Weights of a small GPT-style language model, trained from scratch on English Wikipedia: 7.52M parameters, 172M tokens.
Each number is 128 + 32 x the weight over its row's rms, rounded and kept within 0 to 255. Layers, rows and columns count from 0. Numbers have three digits each. The size before them is the row's rms in percent of the matrix's.

# layer 3 MLP down (transposed), 704x256, rms 0.0261, rows 75-93, columns 0-255
101:130130179154186088172158119115136105142143129156164142084166110086131074148142087147140143073146162102158150115175088092094080160082125111138129157090073086187093142162208061147092140168133160084127185087179142124093122143046117199081167109155150116115081087089141138140151157081124166182106139191100111118077168113109150128155144175123123097156146151126137094138159118105163132133138090132106152103071136137106113142090174112119186160123130120182085185139113139161158053084146164141189091097117111118098127098095113144054151140111132158146074160143165094113196136167094129155126127038057087135169153149157107127112125142133094125120142149159119132160115151157090124113112159133077163103165149137176145155165090122141103104139160135186048150094132119119138125096102101
080:087133111155206107159121113090102152112166136166135128142103141123139140110131120130141173152144146181058121135111115207123160097176119105127053179178128089160143114115110118178203118115161098178139103145123128082215155083124162191097086140155161024121065121128141093139089139157151114112123089129106114148099111172065125067097128148107139100179181142115113142171111143115148138092203104145110189148135080061099131118153113129139084094154127131115062158108161107105129179129080146086125167076158131137121181101149144127103109207130124121115133142158119146112119154146119109172126061143147100144106176137110118138174068087178116073130066140100141110127119122105162159184088123108129186136161121072136132053135123104111184110103152162142164125147174126079120118128127156
096:118149087070166138118123160119126080131124106168097183150112072118143163129152051144093079130191110128051067058111107190123173093129117124139128198101074120171106095063116127137175110179181090124146147117102097128124155182155102140136119145141160130143102133145122084118097182137148168153114121075134125129111054182099153192103139129137119094105090101116116127109117137139092167163157152149138149160152143116119126158182104080137075125141154167139187076075109113145163126142148109077096186186098067073125115114110111148089126125120131148113145107113129039132152145091082154183084147119130145069113135104151151106181171078142133156127182100172145127141185161138118173116109139172206121160132136043123109117183070163134124110149170088138127134110165117144144106110091121
103:097106109148077167119140113190118136187163142107106135158123171076111166080188145145151148127148134174146103145132201140112141161155155154137154120124112124196138097072131136097095151087106152130105208163162086099151124069171172209118119154093131150106085140175123148153150084187151100130124105089118082168130103110099067131126126107124170104124060137152169121131150134116078089162100189153181202153157085136141197146144153121108112157118137157154150155159121098079138135208192089127145093140137105142112115165131128115135117135171130071114123162093165138093084132149132099174146152086149149091144083123153131144109153181109111104119119155111145155091130153157169108116144109162155131089114131073162183068131201114176122026092105097170081101152065143104118147150173118
097:129147153137077139095205168114096155150171112157128128159102106093126134138175123151190127189119085150124083110084153132040193089097131070140136115105147121106142106055134131127119119175088143186115104108097075142147174158118113152111118091131163119092107159111114123098121185162099135148155142145091110087103091127124106130046183086097065081094143075115129196111195144141117194199128104137136120124104165098127151098117056163179120129130115163094126136102145048134109182123145152088139100111100090071119157110111120111110165136127132101167163087107121112110153144145143077111097120089136140142055168151160106179147085092068137100106096067133121144140218106155133143118121150140127135109181171116161146177125086094149130135085099120105153148185159078154114075121100101
109:139184132175104175135123149144121176181137125131130170130134118137076124129135103127062126081162093148083073139113150223153123172084094160177104130078128149114121144116064136139137185137137107013171084125156128160111142153108113090121158138113120136198172131110171069107104145083122112099164063146117102157093124113106167158093141103063082126156153216116210122118125135152149097146099116162090101127103183095128134140171188117097108132091117121096119173150113130117101134109101172105080117125102150147056085144110093084102105134142122115098149131123159186116109116162110143142149077128130143115155090157143201122103154192107106123160154075119137110127118189155157074152160102128148123101102140061154125149056117155125167154119068165179131137142106157077114183154099107
106:143112175192123144125101146143109122101150121193198217122073130096113183145156193184145166124134186136167150179132126104130125106118133177094123107150106093145150142149112165160142124199074076204139089137093083123174137176084121117113119135126067108098116125097169152161125204145138163111105131115143133115179160082148147104116143120118106126113086142144120060117150135146134185125154154099080145088120106195132080121130144157113170156157115165119083186129203142157116131166089130126069055149181191105156055173178162110091129150140189179101101171138074113167137082146117186090182133167125105135095126112139122131115130172139087084090098139067101151117106165135093147094112097141112163094129135105132145178107077097158140134147109121091129152130154138100104145165116137
102:145157130120131110071108091148110106117084147156120066143134101128132201116098085070122072110091134133162151174148088146134098175072139181166121193116100126164085068127182122136109135102105162076126115088128150131145205165115136125139130171107102080139132128126108109116167128165166111124151141112132118156139113123147102088150122095124187084086140106093161149106063152165103157160130124095196120088202111082124159206147112091090125187072144147095070096105128174143140136143139116125192089179132194098146098151110168081124126106127095178139125122134111118103136121115122136106196203119107205134174114124150152108136136170162090097073081128153172177165126131163119145123147125109160106118118115153042136132155084160137132109100127158137131139183106144119143064132048045
108:164129125123127077114147132176117139165078099090129101102146128143177118083151110168144087119137131095170148038138099128132187084162199134093160172196120129130161112093157138140196142097143045152117095094059132116062188116051145138138100147089191128113117139139113099170092147131200132128087095108156133130133156136077147135137128108124143115150122113117088076107093151167180129119121186175099148101126121109173071145083117170121119134069092104083128131190140096124134124105156130130086124126132169150077109138081086090101078152082044117103146123113094138129092182118144109139101100086099196149113127089135121228163124119140109130120156093092128134159143127097156089068128150174127125128163123107111194162088087088131082155116115130208133133106158117138093140079122122
094:185147143119155045180134128087111116133092168120099138127173148170135138106139162067112037183166200170061160150136092152087129133054135148186204092108101111126118167158082154178126102073112122150158178105184113156046131156110144099098126118142096174103071155087110089123086089151156119101186111133174101105115085149124093125106133152108106144134129173194113155124169124127148106148138159132168078092120109141133122128126151138083093081178092143099121139104147114142208135152131061120155131150121142123159123101176182156109129116111164158138109124115156080105142068117117088105117168079092143141058092194127109150145129158170102125127126081099118125153114162142138094073126130137159116088189121088171135155111100089090149122122122137164164162094121112177158131181100173
109:136136124158100108080088088103118126138134122127083105156091109172091112139115176108119147133192070158149168132161128118118129110138230131096133117161111198153148100171123059151103112161196133157120184173110162113118176145176136135106097145162113132161127097060171137101098105129134164118109142124148132077059122140135126129156128107173161130121149148193114177145135083141199133071168136128146121145155156121126168164191100157144060096086185099082133121170147125163075143143154151162084161113103114112171171089172167124128163113093128115130135126093123175139081120155173142159164095125120127094102142064150089069174149128080121117010091151106135144122161064097137122161106109159095133124081120105087100154166151132122212153169153140087100156103104171158133148079101114
103:170137161160143101148161139100153155133151064135102133160130116137143169151124116103160065139101070085149144132125083166160121125167092149130150142116058088162162162148102151157180107193135089097077160225112093127103138133130172156185173118199146107089052128161158164115128120193123144148205138150081165137109125140174117118137120152112136137156120150126124100119071133072141166152149134145120092121137156114114112109136115106126168111079151114171163174177131087056158107155148034185088142159067109141128092115142138125120107160100145166083191128121099070114160162115121125057169157102166136108163124094121093106166142131110176161134149181152038113159147160133110185105125146146141121172161142163156163124142151136178093135113079157088192100174148127134107106111156086
102:137110123136162102133138097093161101148089164077101192160177140135150163083092072084199122132111155205169109100097154167172187129075147088091129140149145141142107177130100130155118077175199111116147186117179146117151152135088157153140158123126154147144116099131159141133123175196124152128097117094126113162156061164148188141184137099108127136120155163104151121094123097091199146146127119139154147118102177164138111165167146125110163155100153126144070159138094145041165190149136068086102133104194132090137137124085106117104147144156151065130148149146134134098145141086136119146128156120083126125157067105127092078132105088086155152085175170125180155138123150194114174116155180146186100121156170129149127178102085064164181097116170129159163140104176120189128171162130126
095:153192114149148164135100221132110143164141084128118132142142128128157141120166075113192152203119127119127078135104085112126072087103118101090037160111106129150147131172136148142157106132043125127152122222140115158110170113058134097085132117114132167117145147144112155148130160140081136129123125164115168156096146216135140121104132144078080154175111098178174176159117095115039176148145095127125120100125112113037126085168107111137159100154146143105144073157073137151114125138116077118110159137127159153155148159131133140176157143149136161151103113112163121121150115166194162168082112112117127117120084117148201160074122145065137104100110129150143087109161134102103150126090189104093140099128119088169105143092101138108069069135154097167114101099162149087081107103215115
101:125158093195125078172127150177095133109159127149229130107152170099161102108130147090133091221097109098097103111079130152150102126058139146127150149144163124116091144063145111114095186143120157098104064145133123175125100083099114172110167128174128122171043106178134134164104140121129166110088137144131112189157183143150096105126082131108235143150134066139148146091108120140186126156146149158152137162087137137179151143110135160080154153097084128130133072091091114178209159101158194135108120185169176091131150107101133153148095110140120104129142114147141056095076152156111174070167104141185147094117074131117167153124177126133090130125147187123077138089109139133088115136099111117082130161122167154136134116167098118139166159158165156123158110145162141167150131117152141
105:080129133161149072130161140188128111163107115153083120114059089111128098094187115196114123184132104216140161109117152151153178173154055126093122124135120143113127157112113113097109172129080119127109102124129126149149103077100117144099089175151144049156107130136077141194128093173124134110078108148081090121096105145087148100189141171149142114129092112154038124168108054185070121167127084114186105117155149133137165178140135138107129084182191111161152149084149110090113176176133132122071143147136126184100161133107092103127085101158131146186121171134123130148095137113202116125196099147121096134124078069143124140131133116114131151135123115157155070097080180176152121085137124104101138132118127117101110073155110124125126079179126119058175147162116103083067149139098137
081:090104116148088127181133066144106108178148142167109114134125121082091117132119186106153080116140108135098157076130112070214121078118133172184184131157093094118104075159166122185190105137107086106125139124097151153187069081118174162115081149163155154111105077136132145122106123117141169135170098127113079046229138152164105116115141159122155160150138130134120130081128143116130113143160085150159100122172126150125164133122122102100129117083136136157079095149087157129133120113081100149127136069147056178103120130125088082136091117088097135093140056142093165112142148174169137124140139197174096163127142107133132138106133112173119055170099139149182181099142076113127058143116130099154195158146075119201132140123081122097151156174155170112140179152133125124168069119121088
102:120132143155157111183169110158132105166179105135085110129216102133083156145172135138152099077136139110125106104116075107149103104170137151155101135139145092149179138097082104098166109094112118174179141152116114109126103097083168154149109159089141124123229128099151160082148124106093140110124106148183077142130163183117095059137127115082103154166169066156177105151112111099111159118097123153090143107119097114070133143147148139114128134120129086135140086212145103123150121155149105154173126099132130112149140134197088077138177133108173136112194123119074124114160062094128096116130072151120060149131135148152152145189189143157162157127136212087103169080088157145132158148129156109147138081179128120123070099164117123065103129169091112079085135135133118096132003113098140
103:134142054108128144120091129100108091154102105138130093090108168107088126140132135112216150169105080104080154145101205127121110144112087141144046106062084136118122110154195124152110142126087134151087167131185168138130165145124150093151084117118114089119170132164157115068089127117183127074134101137108051081096149187124144133154117186120136125159150141126112138087205175114100112064100090162143176170144103144096120124166110096159070129141221124121137139171138115145134147172167190137076111082119077170176147123156097064078147171132119119161088207144102137112113096166158134099139087161071112138194170109122152181154161077143131160128158124146105121130189147110115078148156160098104106115105114069132102114097097125152135162118144114127090126145156131106124142177161163
# layer 3 MLP gate, 704x256, rms 0.0769, rows 76-93, columns 0-255
074:078123103105052139129147134205150153138062150143090122161105160150212113174107118139134147139104102158163137152166175075183168094106126182185152158116144139110108157142152155117109128103134154158105138086094117126103104085114157104134113110098095169137081086121137075080060136094171099139119102111173146073096137145190108158148127179102162124176172088142078131139103108098140158138065146132133104119126168118179181077125192146084140166117130177101137157129051144146062168151120133157117128134123097161128114172089191149139212086110180096104148094137147076116100121105153104143131151124172029110099138139117118048188123175083122098116123142140093133125124074090092100145113158132149108139121112139107111099130109100141114107115178154086117136119142069066111160180162105
095:122108129083115127163142096094154133117133173106106171195123095073095105100132194141176115091115119169164179180110193073140162161172162114130100111141149091081153134178121141134134124113096175139142165174121168131148079103097135109152137058148126119123088099137084158114080148070159098085140104176117128127128186103141127086166095129129138145117185099129109094131079128101119145097099202132113113190144143204181118118096113163141077166115148101089101107208109165078195129124105142102116092102134216112119140095075116137085162136140180149167141143141078121190136141100188169091143101175119124079154102098121126129081130093167135118115132108095124078169146134168156147148157198133129162099165110133121124115150155085121110193175078116143187167116074115138126165159104184
107:092153109133158112177133121141143100154121140128155121176117143167115136149150183107180134138144123071197192074141163097132093145148166160134099179157148172089146130113068116137123165148073094111123167135142125158090156072172141132118137089144150112132154151124172125140121145099087089090130128087041074142145087128158162145088078081134148165124108071155104130143160193091198113150100099116144146093149092166139114143047141130185172141153107124080122114136147101097210154103115143086139149093116150160116125099157147126118195166131081157138102139069115165108186140152080115124141126113179142116135106154143151038137185161112097143102101164217144091148095053198140154189092141138074172117153070154106127121137100079146115148127146097119115133148113158134180129126070104
095:196133050125106120147119129189156083196158124136105115143136144133097149107027132093089197107168125149128124150092062107140164100155096152085099172157108138124103103122154067086108147147102098153100054129159188102116124135110182108117136188130135114081159146207143148146125120186182109085103113094125158147193142133140095162123119131182113087136127140160135109160132178115176095143164060099097080165132073132098174146113117115141213189122146106133159096115133054159138144108140075125126134077116126157114103207068135080155139145089114146106131117148120112158127140090164113167084111111129145107165109170143107175078126107089138124114118134150143080226165091086104121120093112133142117138090154140123033110158115146144168154133106139113127148109153139124098141138163151
104:080179087151045126136114128152113070171136179127091137132098135135116055123130135101110114085186113112140085136118139098104147132119083176128134161114155113081118109140107185146140063134175085156122149059200072112133133121182111097120067174147127127109120107206152087167122124144180065176145126108103178159124102121086151146124066154104052102116162114177166164110167129069150132190150157195127139124118158096108160127163165126148097107095152089133144076090118144156113116155109130050089119090077214142106183122100113141152106149144138098056148082120101139127172116183137155126105100170096153071144086098116120164077112131029118110122110156100110126137128101147171094132128135074165157104146153162122125142138141102120128102123135093117173153103186109148140131122138151
106:140141108131115097079136189095135106105076126174126124145122075184120116167126158126159179099155110103086143123149159100116111095132182151116163158075159124061164130155098079131142167153078170133097163156147064163107111075133107149172104178127103116162141073152113184101119156186145153147134153078103121108106146092115124126081053075159145147106107114066124109151132131140115116144115079088150116096207163141129058174114165085129163148079113135075057123114167130165136127089091086160211124130133090107167098109132134149129169127144151137103101119185146124188110125115067177109110181104124093123093126026125145039136117103132144120126133126122108127114167114083076161079136131177133130130119117059100155140127095118133106144074096095109136099173101061102139090132093173
105:148042125110155154145248112189158181152130130146138097141142091160075137167103115082094106168078119131170100120137117108135103191114116135079101158105085190128127134136161150095167179136133112149153087111087135133130121172132136135125160127109121081137130148121100157098120123149108177127127157122149194115107157117158128114119190128124112173120106123158157084065151074120125140084110134099135081119181115194101077071072098109124140132074109121152083143084151100137141165081144131106165115149088174145135247122086148103154139105112090081121141115097154129124144140090093163123116161113142157098124131155148142089157143118185113098097133189062124132158105145159094131136150175136059142111053109128093122142137148105152175155125153145121197186165095206104103138136154048
110:179158136155046191142094132128181193138138085121086116128126083132101154073121107077138166109138127127113117155099107122169094163081068133105167102102166117131128179094207110122127143149116089158096144161158117164136136150185124067092116141093159097104135141132141048134145126163089176089135118125138105121091110165115123150146088144143149159050123129160107101175148090167146105117138101159215067129124184122131131149114160094121149173096111124081210184059080185143191135144079110165110086115147117127116133146083144125169159145143166103101101162183123080120083187089136175132146116160157128079114105159146136132171132124149148153098199109107114094179082124131169138144089138124075137088195123115115146082144182115121129146132158141121085143100106147182112133204119136
093:180150081135056108179100147129146097172139133139084151058164170159122134130150134080089150119187136187086109160132113162079133161114137106175140206128135135128107073163184133122121158160137167119081119093079156200127167164169122103122119107062123182118103167139153120167156107182096090132130121132133141124133114184108156131150068157170143150091115167166061124195140119141139145159149140094147071164153127130145142199105141139121110101190095102139134141098131119106129168168140122109127113112126102169075165166191165153096160167158138147152114136128096126100103165151130140156154115106129210099099129080100094155161172150096137133104160083154162164155061111131145057115136075105123059123108160142146136076085122135084105183144146128190104123096091102169150217105146103
100:097123120078102119117107134080153161115115153083086137114078085085179127107076145128156175157127116175126139211162097117121094092221104160166121153070093069147137104083178114140122139139108069186110127132137096137138123127143129152130105077127181130161127189083144192108121141158085192157116122087098088120142174145085144095146138081106134113119086187184073101145156076137146231101062146140127137125124092186125098138148133110104183126086127164139168144133121133134162127091115126085121154132094155157106109098126090134157108141130087147127107119180166105175116170063112050060146129157153098136094099161078166147207056153109104140123138101113138134112135136087077076128191132168158129111137143143137146110165120096118062079125126129122085151130114135122102084149145106
099:157119141088107088146116102084165125108108221116160106125103158117145129140132184087159126177157120125157150122200155236143111173087160130130109074089153134069171154138121087161138092089133122136120183127098159126094153151119172096188080098066122066127131110117102163109104069188109112132111132139132092136115148112096106133143200049174128147163108156086179168164116165143107138182155153129180109148119150169115133146108117095170067179118166161174161154074162116161070110132106136111174148146149084106117139141089050181123204134181166140193123073099155130152178123149144107131111133117135108150101151154109126131097085107106132176163126069110098146102165170106115128091096199143139139117155135154145146130109180109151162106139082147142075141116134134099151137121094171
103:149136133105080115105088177086143130118193124087141111171177189101182112096169122113080154144092103066105135119178116057089137157122106100133095093156172115095118077155150095183153176121122127115083156112142056161146070092100149129150161142066115118131120125128086146159145141173123162102166118193130139121127163099084149123114113158180111155099165114166117200111151117123125115192137125081116086122126106095084116090108150103139070169131157100117119098067126075141113080116124095117135130125112128076145134118153109143188149082102109155099120155110164071106117129119164150118105123090149142120187195143144199114129155146086101162150156063143100143083129093079093123127092154117125187132026119050118178116120025146121089120139122167128082131117107176095117133131169148
091:109057091113099081132120096087206139159141086167094087116123158134135124142141105136147067157105132202114104132071112168171142118156159106075134154129118178157093136114163142121165114148128161139096141143174125147167120152111146164101163113107185103168122179133171096120121193161145135118102098114121128154075154122082178114215176185099085125127111137066125112133127128080128136100109158158139131071111082178109152120110097124180204094152166083134184124125170120100091076112103185114090187168150087180098140164173154136150136141063148122106158100126066120138070171155125120077138155094134145059107065173149078129112136086176111192092123114122158146140157150157102120120119110130149135167041146167155072119120097090120145112135159093140169177130159133161107139090137117
102:089089116157149102111131138117123147115088153123096180166149192123137110155101127126103126193119110141140096175113089107121081125134125144096204113153110065094140123128102151105112076149117051128136138140163147110196119158158118105085163096162164123072178163106143133135174161204098197089114087125155181090137074130097148090220125095118100137188109115097146104104121147151151134076071095187090169144148170171136155125131104174082164150178102112093163101111113185077103076135149118139172136153156120109081106058104183109119115159119074127136138160132187108102087120133121120146131156176156171059150112096132122124140087137113156091128125094094102171091115114181097093132138106170065159127065089160160140043145168157107158142113130122151112132120072154128121142119073118
106:102075121128128052131129141148153201103115087149109136138093109171070121148135085117118134125081158095155124138177082162111126166177113086143136160138119073131146118155090123142070074160096188162098110168158105092055152077149094115159091132102148102113152138128128148156103190141119130114071082129163118080199207206102148111146145159125114171077117105172145185124111119182131114143125144221108101143146164157155161107132180119118186030175107118121147135159158137189127135153130132121136150124137139124102127138122086137157163100154118135151120126181163131193107152055146104122172119191129140029129154147123084110070137095137144159114136191148088155179136152093123139110096140148109125135127113132084101163129144128075108132122136162120147084143179180106136074078135138
078:152136120151182115179101086136147163150129142143236107126138058095140115124114186120097109129136089121208133118119109138133107154183082146163170184143149147095130124136136179152168093181110039180131195156054167089162128153148128146134103134177131197098142104128133111101127112150171127103191164168121108113155151154196143138153106124157201150112150050090084156132119157074149157130161079132108115124165155095121104153148108087094112161119124162103153088108130106121113141083159115085029075069167080098114145099124093146105162108166103121094180148133139146113161155080158135111107135158150097113147143123171132069147118105167089099137115101111144148139171110125078163099140118095125181130113147093135138195152043159152082134157115136100139130093091116105137142161128087
107:120140076166152115172148095098112148118119110116105099120161112113039200133156062159141112068146104125172159111140125140108149141151126121100156097095181119112190097086147171089170107181141124143116131103084037115078168110154119102169119187086140075108128115177115121114144136131108167110097162103109167145076126133113149131189081139072148091169111055128120104086090116085144183187130161155116189121072118166092115136146120135178094124158062136100128127152125101165133152165161121112128175117097118144147177151116095089132111131080123124119139135130201133198174089170156074138108118119097122092121129126126177171132133103153124194128108151057078139128142151141107132131124206170109089152147111175057067144175103083107079144105151087098095128119140129104085079110126160
093:140123110161057084158116179128118163106151074159110119100171143131119098136119160123145118129066110061124128119119172179098161107144125071181121126194164138149129148119226092140159094108080145175079175121153092170073160171110142133143117094119122122130134123154150133147152111109114146118141086072153192096118154168145147110180072188122094104169111144188126128118116174151142147151122124175117158150104099169094088081163123153175076107117184086073100077146172125204111158176139218120131136143129130143142158092143111109044178169084199183138108116099095135106131137129119110151136105111127161126153099161119143128150164059035113094086100144146096126119153115150085155164117150090117154103110181067164153101106129117150112122134097138110083142147144081108173099124118161
# layer 3 MLP up, 704x256, rms 0.0781, rows 76-93, columns 0-255
077:132120154148144119157120134115144103134116089108127123134108102107107147066125097163147152131137150072124143145112164153087111133174157129066108141166108146119127138181112065166218064126099080144172084162159117077104201099095152149202138126129135107131144141190133132152113172128091130119131107111133108107185130137078165099090135074082109139089119114117116123170138128241095149137141106132105142142065112101066110149200117177179073122131155162120092154101159135091148092132161114141070104167150128112145181089182143120088084128115132156167121136188066148105144155171109111118169167157072121115157139135102104167136097123076179089156109144130101080121083170090159122154147114114090158079175119148136179246154167144133179125162101150122187120150099163137160127142130098
099:136143173143164086110119119172122140111118156103119063077074097192113117116083164120159168164080108141176135098190091104124076146098072149095043197145125105100055134101129148140079082114131097150147168120132168128127138169108174107075090190092094175108158145140118155170195111117075165069133127144085136192121130075074113149119123114145182157111105103118125192120113104129124071132149076087139116069142143098161133152112160191100148167115125112169093161146158116091106176162111109168135181079150116193126179115156121119095106162105095095096132103131150136125146139148112106154155139157130118135115097103125112138136084129128173075192150158057169128112120127057112064138086100045120111124132151121134124159098136094107119122073175167105098127111112127112087115150088095
107:121175192135120118138179133114163142143139142143115115167083067089094146124090057132175095158118165075125123133062120164189114167127143147071096139119108154124096099091129087141098138111142132119099195072122190147124098112100113164141100161178136158155154090119125128146132104087169021126080102113143178103143182070088106148158172194111094123128150150144114130106115141160147101143100178077085113095156123093216101106093144146138107060155106106169073130135104116143162123150119147173083121119114192120200147164107187141064058075112123046143158119198096122100161175132110134072092127138057135125126131125132129173146171103122143106156140080134122143143147105107095192097125110097104144151100170132102090114134128089103137121128149148102124141127136095094165166106106098
100:099148152122136156147109097146106100184113174124116104153080165078140129159116141121091129167115139136111204164128084108202162128139108089067096155200113140086095144129198100138137085135130111180120104118138165122214123095134095181133137169106087097084116133158123149128169111146182171145156101112147165159134177102136163132171104148153132120096153119143086119142107175112136165126100136087079115106174117144102101060090147153088113167108137109113079116087140132140182147167182101102103105126161107150134175148118138122108116165136119169146139106110133140133071090093210206113153130171143079097133106100201075208091094175213095173140132159089109096140122125083101131151115059124124183193090105110091156088078134122087117155112150152142130170164128136145134142140169197
102:171120121111148182136132158206079176192119086124122187152144139137136139123119184156094162130130138095134116109148130122117181139132108110156123084128120160107109172129096122156149120159126133173155139073154097142143153163138101124087149151140084132119107097207101094212157117132146137130150136081076170169138133138127141143163156140119162164122189070198083148119178122114120153137142158111167114167115135153180112186217188065138166116083139086172165107121126146123127109153126140115150118152135105137133122135149080155143065075147130103090180117134120148152108158139127139135097142165117138092085168102130143157107091042137145121095090118071102088160124083107173115158095106127167169124128134088133122111167156118165115082070162101091179114147197139054137081156164255
111:088185095127144107176112160157084160146159135084090102094184136083082105128101086129129119160174080108066134107101124184037150156145118157202149106106106150095115137150137126103134163051120151086109123056139117088110127148119165157129145092129146233139124165155081106103122061157134149117200114105171086142138164177108139134183129136177104163162171128148130120083148133077127092176074119190139113157174153128159143170086128147145108056136157106136155062111107123094051070160129142145104105103091092150141162085104132175132163175092118083172148110151109122140171152100124055165102129104140139131133141117151143137121128087136131172118132106132086174116146152111186111113111106074119061106192114143074149098127138098128071108135090129154126114140084092138133114101154123
098:137158164161139146135204180076073120149181135117133108100152071175125158114122141170119135131164109109109100114099116092126090090109115124111154150176113095037165132127108128087098080174116106164123089167151128110088153103134127155138110092134083138075102129132161135152168099185128110140161088127143132094197152096095111181130062119113109151076113000180131069122143191083130084092118112143124124142142135156150142090120153138110136142133107081168135091156132131126098164026085109191107163132157147127135186110156167107189175134113128114104163136092115120126126113070143112112080105125213137098113081129111138129075127090136181111121112105096097180144102060096117082161128094160091156156099104156143132117120108132105118192152154121177169125126140218124117126138146148
112:125129131026178186128135117141110173125115134157136191115113134121160181101098112131142140070080103143140137112110147191114081163155124126032116125060073131149156111110129095139127108092139141145248073113146097121119121104099124155142123070206149110143194150120135206071192183101080172095140150129088110174095099157108130094135103132157114158157043164142171120187111121123125113088129123152150136190142135145124146114121130155170149111130156150155163176124094120155110130135143131144136132164140110105125181174122165118144155119148210128133092105088155097076135102060107154110165135163142105104107128131139101168115123174136188124142121105171172111081119119149103160108131164150143151124124154152170092119200092136114135200103143158125073153177117163141188135108111155
087:147134107114068090096121083114123157126137149178194050142201127153205088110118140106124113091140149123145182098190125148168141023119133131085134155106142166145111089143095073167126040139115123169127134105169094115122125143072108103133142128168154092154146123152133097127128092163109101129149137139148113145109145066133171159153121166089161131119123162116169101129150135117119096116147111068095099123116062115147193095161106177105110117086147183127061124101091128169134150172098098188115097135191164140117124096059170088135124107135113123136172087140156062152171143114061120154100078166130083122165059179134130130161081149146141179124044104130105115091133123157057181109103116107146147144155112124110079129158152166129084101114112103163146111148164186140113094144149156
103:138121186131129136167154083125133195115114193122115100119085154109150105128177122142095199149111088144088157137114137109164159127126113073106087165085096134176111099127190095206123100125106116133115153181101126107161089149152119129146131083150103149105136104105177122073108169162179117217167085095099113134160127154143089093148151101156110108081074178142128120186038065124092142071090127119137130087159143093131186110141062119122138105135099093112128128165122112127096119100150130102089179132104219123142147157142143137097157107112180178134170075113074138180113147128106110154141171124132091168085106102089119123149160110100140128102113141140154138127160132098147143130184157117151107085138067140139095089079175069148133129213119074197082128099111122124137129155062187
106:149135142121122173158098084149088170119104104177155157094112146100141124125126164126144164150123160197187092147104174082153061160125123083116141175161153138173119072095167108070091097100132125184112163093159147164144099128108105140146139160040138115154155128136123173113115058145150079142050117160112172129126158167108155092126124096153148143182066108123209109107167160126107125120145127126121141133120144137159126106161107117052115151127135146130117132104132157156137154109181163101109060103151174115153153066111192128175077113155205113176107126150102166159142067164154131122056129153141143104072085132118142147124096114141152131141084105093144177080130043138130120130166155050154117125099153099136089132170097112206052115095130145105102119114121107186183144136129165
097:104156122123120112140094139166101123129135165077077113081085141109144083152133100174168086086115095095142103088171111071073100130206155111132111071164106106098151130098159153149081127126141159090113157085124127176142149144135147076100127183115127111116079142113131100134139132125130100136136120133138172158125080119133100118106123178110074102166124205114190150167140171083130101128102110091187116121160116062103104113102129091094083148125133127141119122070118136176056077105104104165102151157113130128154122128194121165168159096102180129118171173110074088124190154147169100186088116098133121156110153141082154086100161158069130121135135035081062122073141103095108117161098129101128074144068100114120075052144177045125082122159062116125091150132077127114145133119109143
097:098101161119121056183196089119112171086108098149092137169133121136086064132082116137116098130131149192123083132137108071173134131108106157182123139144147122137108112144115164095093183148204166128087102116124178139193106184138146152160130111159161075149096117094162154127146197182131147103089110135173170158095107140084153140111120087138102112084118193081176109110157149090116148125101117133137156123124150187171160165088112097129113158133168148134191176109184108110161150096145173118115048089128156132137134116142024076140088143126121112175165131141037146141102066074087112039163126123126137084105109134122043123108158183140116166187177133088152106111112115130145157139134089149142157143074154153097120119134127153159141138159150125108091107145115117138146126154110104
101:124107144137066105137155107127165174131115165152103181172148149141140116145159135102119119134129169132104126130159114166092058141153089093147139097108120122122170139093154206133156057068142072105168148161134142113195111133106098103142130154118127146140134134105127061067096135161120132065148116080154136125124191108102152149140111103078087136137095130163166088180109085074104102040101106155088168139137110140152107126139120129135103139127139077057176140116173167065106069138120107115145122097128113140121128131126131088108139110155188163115094095083050081112048158126104122139119164124165106145170145134085158146116097172175174065158147073082127090140071067133159095169144163095113127097041078122147127139080129098120145165196103054149132135115160108109166128166115083
104:171129111090060120151134100145150172173090126075150090143098138097114138103109215137196137124174098135152115089113168116130136156116146173095129139097134117087118155147096136136112138116130139189132132127123144074151116174105150159123136108130088174132222123156104170114138129151098108134112113117179104190148156116131084159074169150169109076155111124138121130095114108135227132133116204054134208212095159075093180158115153169085120177111129133088084121181139111124156124109162131084139107118091138171103110117110115181151151123148125105096163127097126176127135114110143181174103047154167192115122159149115042093148111113151144099129106054145108120130079195151110086128138136167151122093147167174123061121152122143134154108100120133136161120184101151067144113087126114
079:116150118148127142125200148130129158103105171061079074123123169126150152096076120198117198150090103112108139169090067179107132139123137110084141065145175137184221115120134159146138116183129141157116198178148164058095198189157112140120159088143140193136156137107158105119083105153182148104161136134128157114081154087131126172123137117137121100141123108155053148094106159106147184083110110094070105144161146102130094167124180091097133117138139155139159089115071148109120107093118138094089137104091125163122154085139154145113115165122096103170086208147125103145080120061099139185200114068108131096109120135122184157120088096114114136118105049118101099129098112117156094127130070163142147121156157182141102144106099143161122117102083112095145153110201134110131155125150146
103:114148166101152078104129140065200185121106143187132075141070117124182145124163126063099196115065121104084204160125193113133145103143155118135180137121106158157128125147143138193139091142095116152142126099144128182167109133161102136093161113145043121058083105122130132146167110115161104124072070152129118099097117071126158135120113126136105119100130105106085129145138067066104153174138140131083072127086106117130126117098163181125137099119047136119135156048094108087115187116189118091107117110107090139115179161127197151113111155161126054125155112076143106109166144169130161150126233149112119120185116188160153115101148112163089148171099136160155058124167103122145129128147112153134115148136160148173148137112138103128152168100168149179152101125127107139133152105173129
107:103139133170162121079142138169118090080124153135100118126111140160140137145168115114143096173105135150127126094102087166086146116125161160103177132139116125089142101110146107141113107092132105141149086135060122142073087125134147141132117111136146193121136141047123134191140094145062097126099138143108153127159134091176199139140102050085111150138105067149101119107100095189046098172137138071080098084170156148173139104116171084086121146187066117119142077152151163130128091150150077120125119109091206143074142134113161095182102107118116156104128172063124184083075102132158188042061126136177165132096128141084162090075123184176094089093143128106133134132115092161184125121160170166136112147103138123073101180157090121123154093132107176120117108138118147090171110127109078